Part of a small language model's weights.
Architecture: RMSNorm before each block, biases on query, key and value, tied embeddings.
Training: a variant of SOAP for these matrices, 101M tokens, 3083 steps.
Each number is 128 + 24 x the weight over its row's rms, rounded and kept within 0 to 255. Layers, rows and columns count from 0. Numbers have three digits each. The size before them is the row's rms in percent of the matrix's.

# layer 4 MLP down, 128x512, rms 0.138, rows 0-50, columns 256-383
100:123127123108100106103128165156161118156132121079137174131129154168131148109085106111079105135130134117121127142121129135161143143098114162157115122121116177120128146119127131141101091113158103141111137082174136139147143135160156162157163128154120154103138129114114141129138123145152128140138144141116160154158136133128119153124131118155116150078136120089101137170075142150152121129133
090:105134133149139133166152163112124112125138133141117075120175159129140117117140155128091151109160172196130119115100134128075149069139135143105131149140121108143099132107107107129100111168148149145117117153081111120142109127142128088114143139111108118143101140093133119103092149096146118099170121147121112120090086097104109160154175099158139123126118121152109140111109153119152113120109
098:122137119106092117143148137142128138148111148152134111121100126094124150157169151170104132138131132083140115121111123147123112060121119159130129129134154131113091129142189144145112130154089128126131121169077135093133101084146117108159119125092148127134159127102084146110149117134078097113127170126171095145123122126127120154152125087128094119127142091139135144135184141128137129098155
099:131127144135118099132117116124130130131123127117101185128087104143122128091137122160142146091152164131104145161120101135134129119077134161099195126159120119173133124101156084118148070142117150146145126141100150162163152091139116090109135120127116102127131122103119153091147116099139143107152123082114150114151123175125091148107140108122081154087113119194147096130131131134103089151145
097:146148123123116094123121139153130099131141171114157125116190118117187121131147112124109093176171126143133175155146154164092126115115132117095105146136120128117105117149105135141125117152081085145105098117101092129126116134144149117124103111143126122138074102076155100112158163095138131129106142099111175173141164109119105155136134126146134132130140148107136129145104121164095107145147
099:128132137080135082120173153114126087100121131126118129110114175144108111140138118122088140136116148106109134116152146138128143138083110119090149122160111124130170120125110115089133143168104114169118149102117091125150124136108087103174138149174134154134138128116125127117093112124103096146157087133133110170141148162172095138104147124120112128097117132122129142129141111137149094157135
102:095109127087169147138108125138114125108134137115109113095143138121097163121161124115093121148124175114134117154150142117172181130112160128101149145109103163131117127180146068124171129143112121156158130116136102109142130152155123120089124155102134149132127161103105138118161130099165166128153143191168138174079124101167086103143104156126130088145147141152114112149142142120121099153079
097:120126121130088106128189160146135100110074137121108123111138168147171147129177128087147145108119117139140098148109169123079175127128116136087142126111127161120099113125153169140096124178101115133123171137140146091173127163144068140106155091108096176083098150098109115157144110111116136135126090147095105122152132100113115117148142136105112146120119149130154170129143115178122079117129
101:113150134126162114135133157132138126106127102111086127137084113140124127143114152117131066123121123118092131155134121143130168148109134142118129144111106118159110091128134151151135108147112112128145110135162142131127150104128124148117163142110162121105168115128110143114080125152171149118165167122155173151139158090170158074124115137127138139146139122140078110139120115087117142127111
101:112135108097075092150124107142098130128146109143161096131127150104130131115170144110138117168125115093113140092134142085137150097156092132107100123152110166111153097118130093160179153151133122153086102120128152127110141163167082151128111140136159121133092101129125115088132143104136120116105103128132139075093125135077124117101104100127140128128130159088126066123096147088143134110169
103:141109099125181165131166144137127108087073151164070154150126153106115135131127155124098166163081126118125110149156108154127121133164129113150109099075148157093125106107141108113150145107126141100074152124097128130152144072146125137141110080185146091130128153136122173132158127094139145106165127099127160127067129125116088138124117151144109156124126130114155104094110119143143125146143
102:137157152171127149171059171138089106098151148096096125133139123159137128130104110151138101152141107112134121112115136110151129147105134150120119163097142132156068139173125164157144117182132121088143134129148113127092101159163141080114064142113146103100134125170132090158157114121090193101135118150129108121106135125122146130127120107133111116161142091105086146144143080104089157120134
100:133102098180144108092168109161163144126107156124082137136138137142135126150108148086141111122105121103154163180147135146126098152100121139071123129161113156133157101117137132151135099081092116102083107110155137134135119119148131107080106126141092151110134118116137119123149135183144115131128164132129164124114157154080149102133132158088152124088142122145118131120157116112170134133154
096:132148124158068118166111155154088129122120109121119121129152113152098125132088174147082167134113091111124130120147111095113099135142081148154107120102114145129089167127148132130096152092160174107120146107131149110153138196083169136142157117113099131144143126142108161124113087072140119087109125097136110113122123160150148154164094148170125115122097171154138145109163103083111141127116
095:121139140179159102128168094122099164123098105123154126083140080107161085133154133149127082145120112163139127138133132178145125072138131115135148164170119138113160148136131170120156129141094149169136114137146102126135118134135095188147178155125162122171108088129149098160098153152132172106127136112122097132138123139073115116130132144105100159064103122092129121134139146138126099124115
108:144109130163105125165135082135092151128119134135064152139101139138117142105130118104150139107114151170127113151135124130158155118134129077161108075160104143075127129119146125125130139137114106155161138112141143151119129144153147099139129149124137135113146115161159164092111154111130162070123084113097103125118117112117102101112116124070152163147159091171163165091168167140130141107146
090:115143102108135160156157124157191123117137170154122133126172120128145095142124183117100115146093128111157127085140169112145132128160121137150116115136100162100139114080123146076140137113079160134111101124162123139165108115131117158161146165153104104111097118077067136102108125129142099147129144122103134147155094133152083159073113135100187135074121110143113161119142084119139116136141
099:143152117097117135128132124115110115129152097125134181059132105193117147087137134123149131140138113153116112125132126104103124142129132125168123116105094144118144142089070118154141095169073116116095124123104132139128161114169113099107109099118095174139104103087124136128184145134153181141145135125103112161085125125158098117128096133107094149158134127137138154127128133155149132136160
103:132141138107095145065143154102142085141117126139168132111123088139141119134079132122129085106100061115156156112164069106087128114124122163107101103100081107133146122165133143112157141110123127111113146097105122124152102117140138144120138096161126127126129106123119129088154114115107144146152159130125163112163107108103177112116162108114103133115139113133150156124118107118093092124110
102:123100148145131084128123137117152111142112135160086084112104130106116086128118141105129155131087122135119170123128149147058130084091119124142148148148128090126085137144151110104104138137138130136173121150128122096151121124090169130120127169140119155119129131097126124082110132138123085141090143119118113087155141128207178102140117140136138098140112118122169147155124147138169092114125
100:158113145120078136137120131150124126093136142094113134166127113163119112116102135139090099150202123205129146102129134111136128091135117138156106084118121117112134116135105183162147116099128120136082092113140119155166115142116104154146099108153110144156165146144083119141112146159140106118107155143139139094083165089139143172124117104155092124143115115126105173190105175105122166143149
098:145151128125133128098111148108095129126118145143136117135143126106084130080124175123055139128128086187141156101113146120110144113155127126112141114174143102157158137152135127099132143148085103125082069124147101101137190141150129140109137086173090127136144121099142113134119090108139140157162089139151137110118131112138096140109160125172120103119144117086110121125151149159125131189173
106:077129128089171155127147121146111094116094134118103152101129047139144102182081138147136125067142148143150144141104136169146140108099138144112173097114097084127115120126161104120096161123087141126093174164090088154151129128116147126142122161161138138135119092190138155130142135172113126097109121098135161087188134122137159094138136131093083147112116114150121108117141094127077136107145
102:130121135103157130125184114147112132119170118116120133148122120156143119125112135088141173163115166155161129096137135148131112105108086111135152120131111153123125088128109169116170169166165144116082117158122145133111107104146139155093158099141099114164130109128085146151159132100166123142149112151142173153060168109152130138140100110130124091106109147125116162092124166121142103102133
115:128180158140139117079117095078163120112147133128074119100142097116134148119141114113101105135201134156133146126160149166119100102121086150122152158131069106136124097143117157098092106118095138157114111140131134135087133135113111143136136119104106149098119115146107142128134118108114092093136155136124118154151120138119126142115119122148121147136142123096174127120122161148175138131112
100:105148141107131136140102187145101121137070130105138100167166105144121119147111066114124143174144109137143151129121098138167115145112184101119115098144109119105159144173147115130101119116133155141083130092118157087112124146140120111098125091122096112123132133143103111155139161109160130117104150144157120103096111128128086123139106097110095100094136174125093120112137092111102164092126
105:159120151066097081101106151089144102111140151145126140109136129170142156123151142113091164159151128141146180135088127119133118155131091154111098111103130124095074118120119115122090120104167098120080103132078101130108086126149100118155129122151102116093119135116109149126141133108147122169145122142114084138149132127118151171147122164149107108110174120146161127161123135135124170079112
105:124125124137150074122101174126152125166139172111126121143144121138154106131160112124151112080132139126111155144091136135197148123128138083123130146098092160125081115086120143139169140114123055153146132114129113168125118152099110123135147138069118118096140156172115119162084166137159161150090110151129060147172132102105109169167102093108131095132069157121134131159191125113114145109099
096:145148129127123159152109154159125154147124144132117153135165164123160162083132097151127091089135057106151117157145108105108114129132137141075135125137137097108085052143155107146100172087107144131118091099159130160145147140128091174126156140120091112103100136096125105103141150127127168122137119098122129125121101077111144126094106125156149087087099152114131130148137138126113144114151
102:155126107161121111106137191084199130103119135113143134106125155101122148128125122111122110116103095099105131130146110111143148162099097153151160173144132129114116160124100089099127129119115123141183136137098169117127130113167139072129146127121142118108130124156152139114101110095085123171086089118129127113117113156162147140174128053157100117168098138124146159114168163123085094135120
102:119130138149160110141140123124114124158120128157141133137106162152130151122129101127135123103097131131132145140133136082143191101134124136114147103107097130111099150121134097117150099134172125154156133155075090090102126103140098159161164112150113098121077142140172117120123166152099170112134166128138137095121167100164129111146140131121155157194122110119181189149149145151085115120086
110:059121142116165100106136151102120112150136185095115115105118130119151116165143116129130141101120106188119149084160112132192132143118157134109104115120121127095147117122112164101144144123122142136124140111165083158127156122078117181117127129144149175125113113149148137140099114095078140127144135110096120130152128173142149117139126181151134108085130103161115126105106121116128128098134
105:133151118187126103172146100152100121109142168110086111101165145144089131157116137110178145124160172172120110147130149135129128123102148125178120137104113121117085135116197080098130140139142096107128104142120124132132113132170136087118128155102106132106144115097113136127146134118134155110101094151157118103143125144057153132175157143134138115152167121113128137089093159102172108111134
100:138109173102110092104110140142102131115074116081076147120101138081162125107120120132125153140164152169137070123138106074110091092120081141131135136114132134147092106128141113117113110135079098104157131114121148121111159119170179101109128106087133100105140112119118174123168115125110096156123122112151148132127123117137109152132137130087127099133145092122121168115115162095124146141170
101:118132141130123072145118146107116154158124103148109144138108171125148142125104147128154110140142144124125157086141118126108114132127116133138119085148115132113146091145137102118100116158141118113086114159112115115117139122126165108173175122146137095096103142141078114109159087166139134160109132143156096141096108123138077145088131127158156151144103111110144091122108153149124136124136
100:140145102149133140096128116154139128127169095115122165130146144103117134111103113112112098114136104172129099110115100128107147158114112131145131131145121164133137181128106121113098198127146152147120117118143164114134125141161118107100126130091082111148090144175114092108122147086134129141106137139175132098103150092108125125098126101118119115127144101148110141128131128106120124147153
099:122127137133105163101101133142114104128165126140091121103128109113115133106131120110129178139160113101132130100172129116169104162126130139129117107160113132107072164160103132152131144134122119137128099125099136155141121153121139169142117146086137145128100111135101149111117128106133137129144152138117151129138117110111135151136140128120110160123131125141111088137117132097095133137154
108:139139155130090138154146119116143138108132131105115173151124095124109120121129161185135110128110079112153104101121154143130100144078151131141159127113103169149146153135152152105166164085131116114085103138117165105127108122131169102164122125114147132117114150133121097135123139094157148100129153159151129110108077108123117114131138131161170172189126090151136091109104076091090134111097
099:128118139131115133084133183100157127143121120102139130094103148135164152126120119131183138142152132117136123112108138118103113146123140142103119178132101117092068158109127102101134090137146122101176141115128136160129133131102126112088092087167162170093160097135139100120157145088127105127107149101166139115176111078120143143117173118142139126119117083142152120133110105073107155128125
105:187094103113104148119145114152113121138143148126116144153106129123139119130111090127104145094139161098163132144128122140093127146117099155110111160125115156118110138127130150115097125073105141158124142087135108148148100136122104160168129121122110172139152142076099159139122046095131121146177133082119130078108140144155131091089121163157110151165083103099152137143124164140165151154101
099:105119126106160108111143150199088146122134147146129097148143123130123185158141150137150122123105102137186112156145120126181149103100133111124166159104128147129162107093174121132148104110153134146091150178152111095103134125142111102084091163086136121125127141121135097185153126122100116136137178148107116132108148175141134110119138172124118144171099125129145096118130146144101105113123
094:126107154117152116129106094149101152095153144094095091117156116144169154136108113132146162157122115113168150153095169123095134109149112138107122138149119096161118142124122096151161119108131140158121116140092131118134122134177099127129154106135167093128096132112170119114107149119157133163120130102149147112167143117148163076102121155151152071115118115075125096089118135139125119130113
100:108132135113169116154162130131123116176113137143087141130143133131134159114082156115161164103147162106130141139166148122120157138148096142122139102139142122109171103089133077131160125164130120154146142138173114084116147105116122172098116127115150098152132126146137116107132132126130158116143132153115134145140155143148127094147158192091095171143151136133128119132148118158122123104115
095:143113121092094078128106075110144112119076108137117118135155164136127099104128153111150118140122153162139097187114160097142108138137155131118107131094117132128112123188157128122084121155147117122115170102127114121107148137158119144158112092124163116085127122131111147176129128093147114126143124114112150116127124105183146134132155139134139135126121102078159092099146144105132164149108
109:100127088164091144138069134156125110154097112144123112105127136140114086145133149099130132130158113125083136088109163128131131059138098149155096147171082152122143110138140131118122141145106163123140156125123082160151126135108114115124125130125117148087115112138152149133089118136145163178106118107096156093142126095162150128125100111156147089143146139144165162169115115096134175116108
098:137104121130135134097115136123111144120118140170114120156116142094103141110083138113137122155160184108112141117135124166130135121112108112107109088085105120134124118178128183158100110156142172136123124144096136106108112122102115130115093158155151123128154157145098106127086163197133127122124147140110112129161099157113125140167124106119112118113100118115148096164101123082103115158146
095:134076142149147141104150123151180100141149140139141143137176110155079108114161141144115073102123149117135109164137121135097142071077126111128074136116143174130111161130095106116157126171154101113161090124128150176124089136140147104153141116065121119137119109136159126117084144145115112112116144124121139081143125128114094169113144200167119102067132146116103126118138118163163082110145
105:117130099153128137151096137138130147114124155125148138117151118131135109141148166159103136121131119139134114112143164080113155125126140153129149135066104152161123133150127084097121114187117105123120152124156132153133103153147117100103137088104127110170104138110093114095142130133119166156165064115118146149113124147173089098126101105131115121123111159142115140137190121140139166170106
097:109083084153128140139118115139092100168139134130118117144116168106112143121125148084108120201150128141109129128105124089134111141137144134158144110123115139133146107157110096134127121121123115121119076099115104095146110145115120160183182130150118143157138117099090095118178099143086151118159135115115159144112136147100143138131152137111119094132144110130120119113107146137091181130112
106:139083166118095110126135111108100150170142130160126121115135138114137162168124127128112135117126108100146136097123127157139116121129092121137137105162153179146129100104154107095126136122121146121097105154155094104145151070120090186164145069147101167122137108127145107108117143141148096164097159133127132174139088160152159103118129136122111104149108124180130144120089109113116109138134
094:135128086156117134098141139098169140116135125139140166166128140108163137115071130163141158152101098098135091125117088111087114163132103186177105147081148114134140163116170190129146132118188145116140118083121120092173095095116094163115161133140141138159122111083115126124152098092113137070132126156106137174126126137149135141155113149152164116159115104131106136153111127139143113139133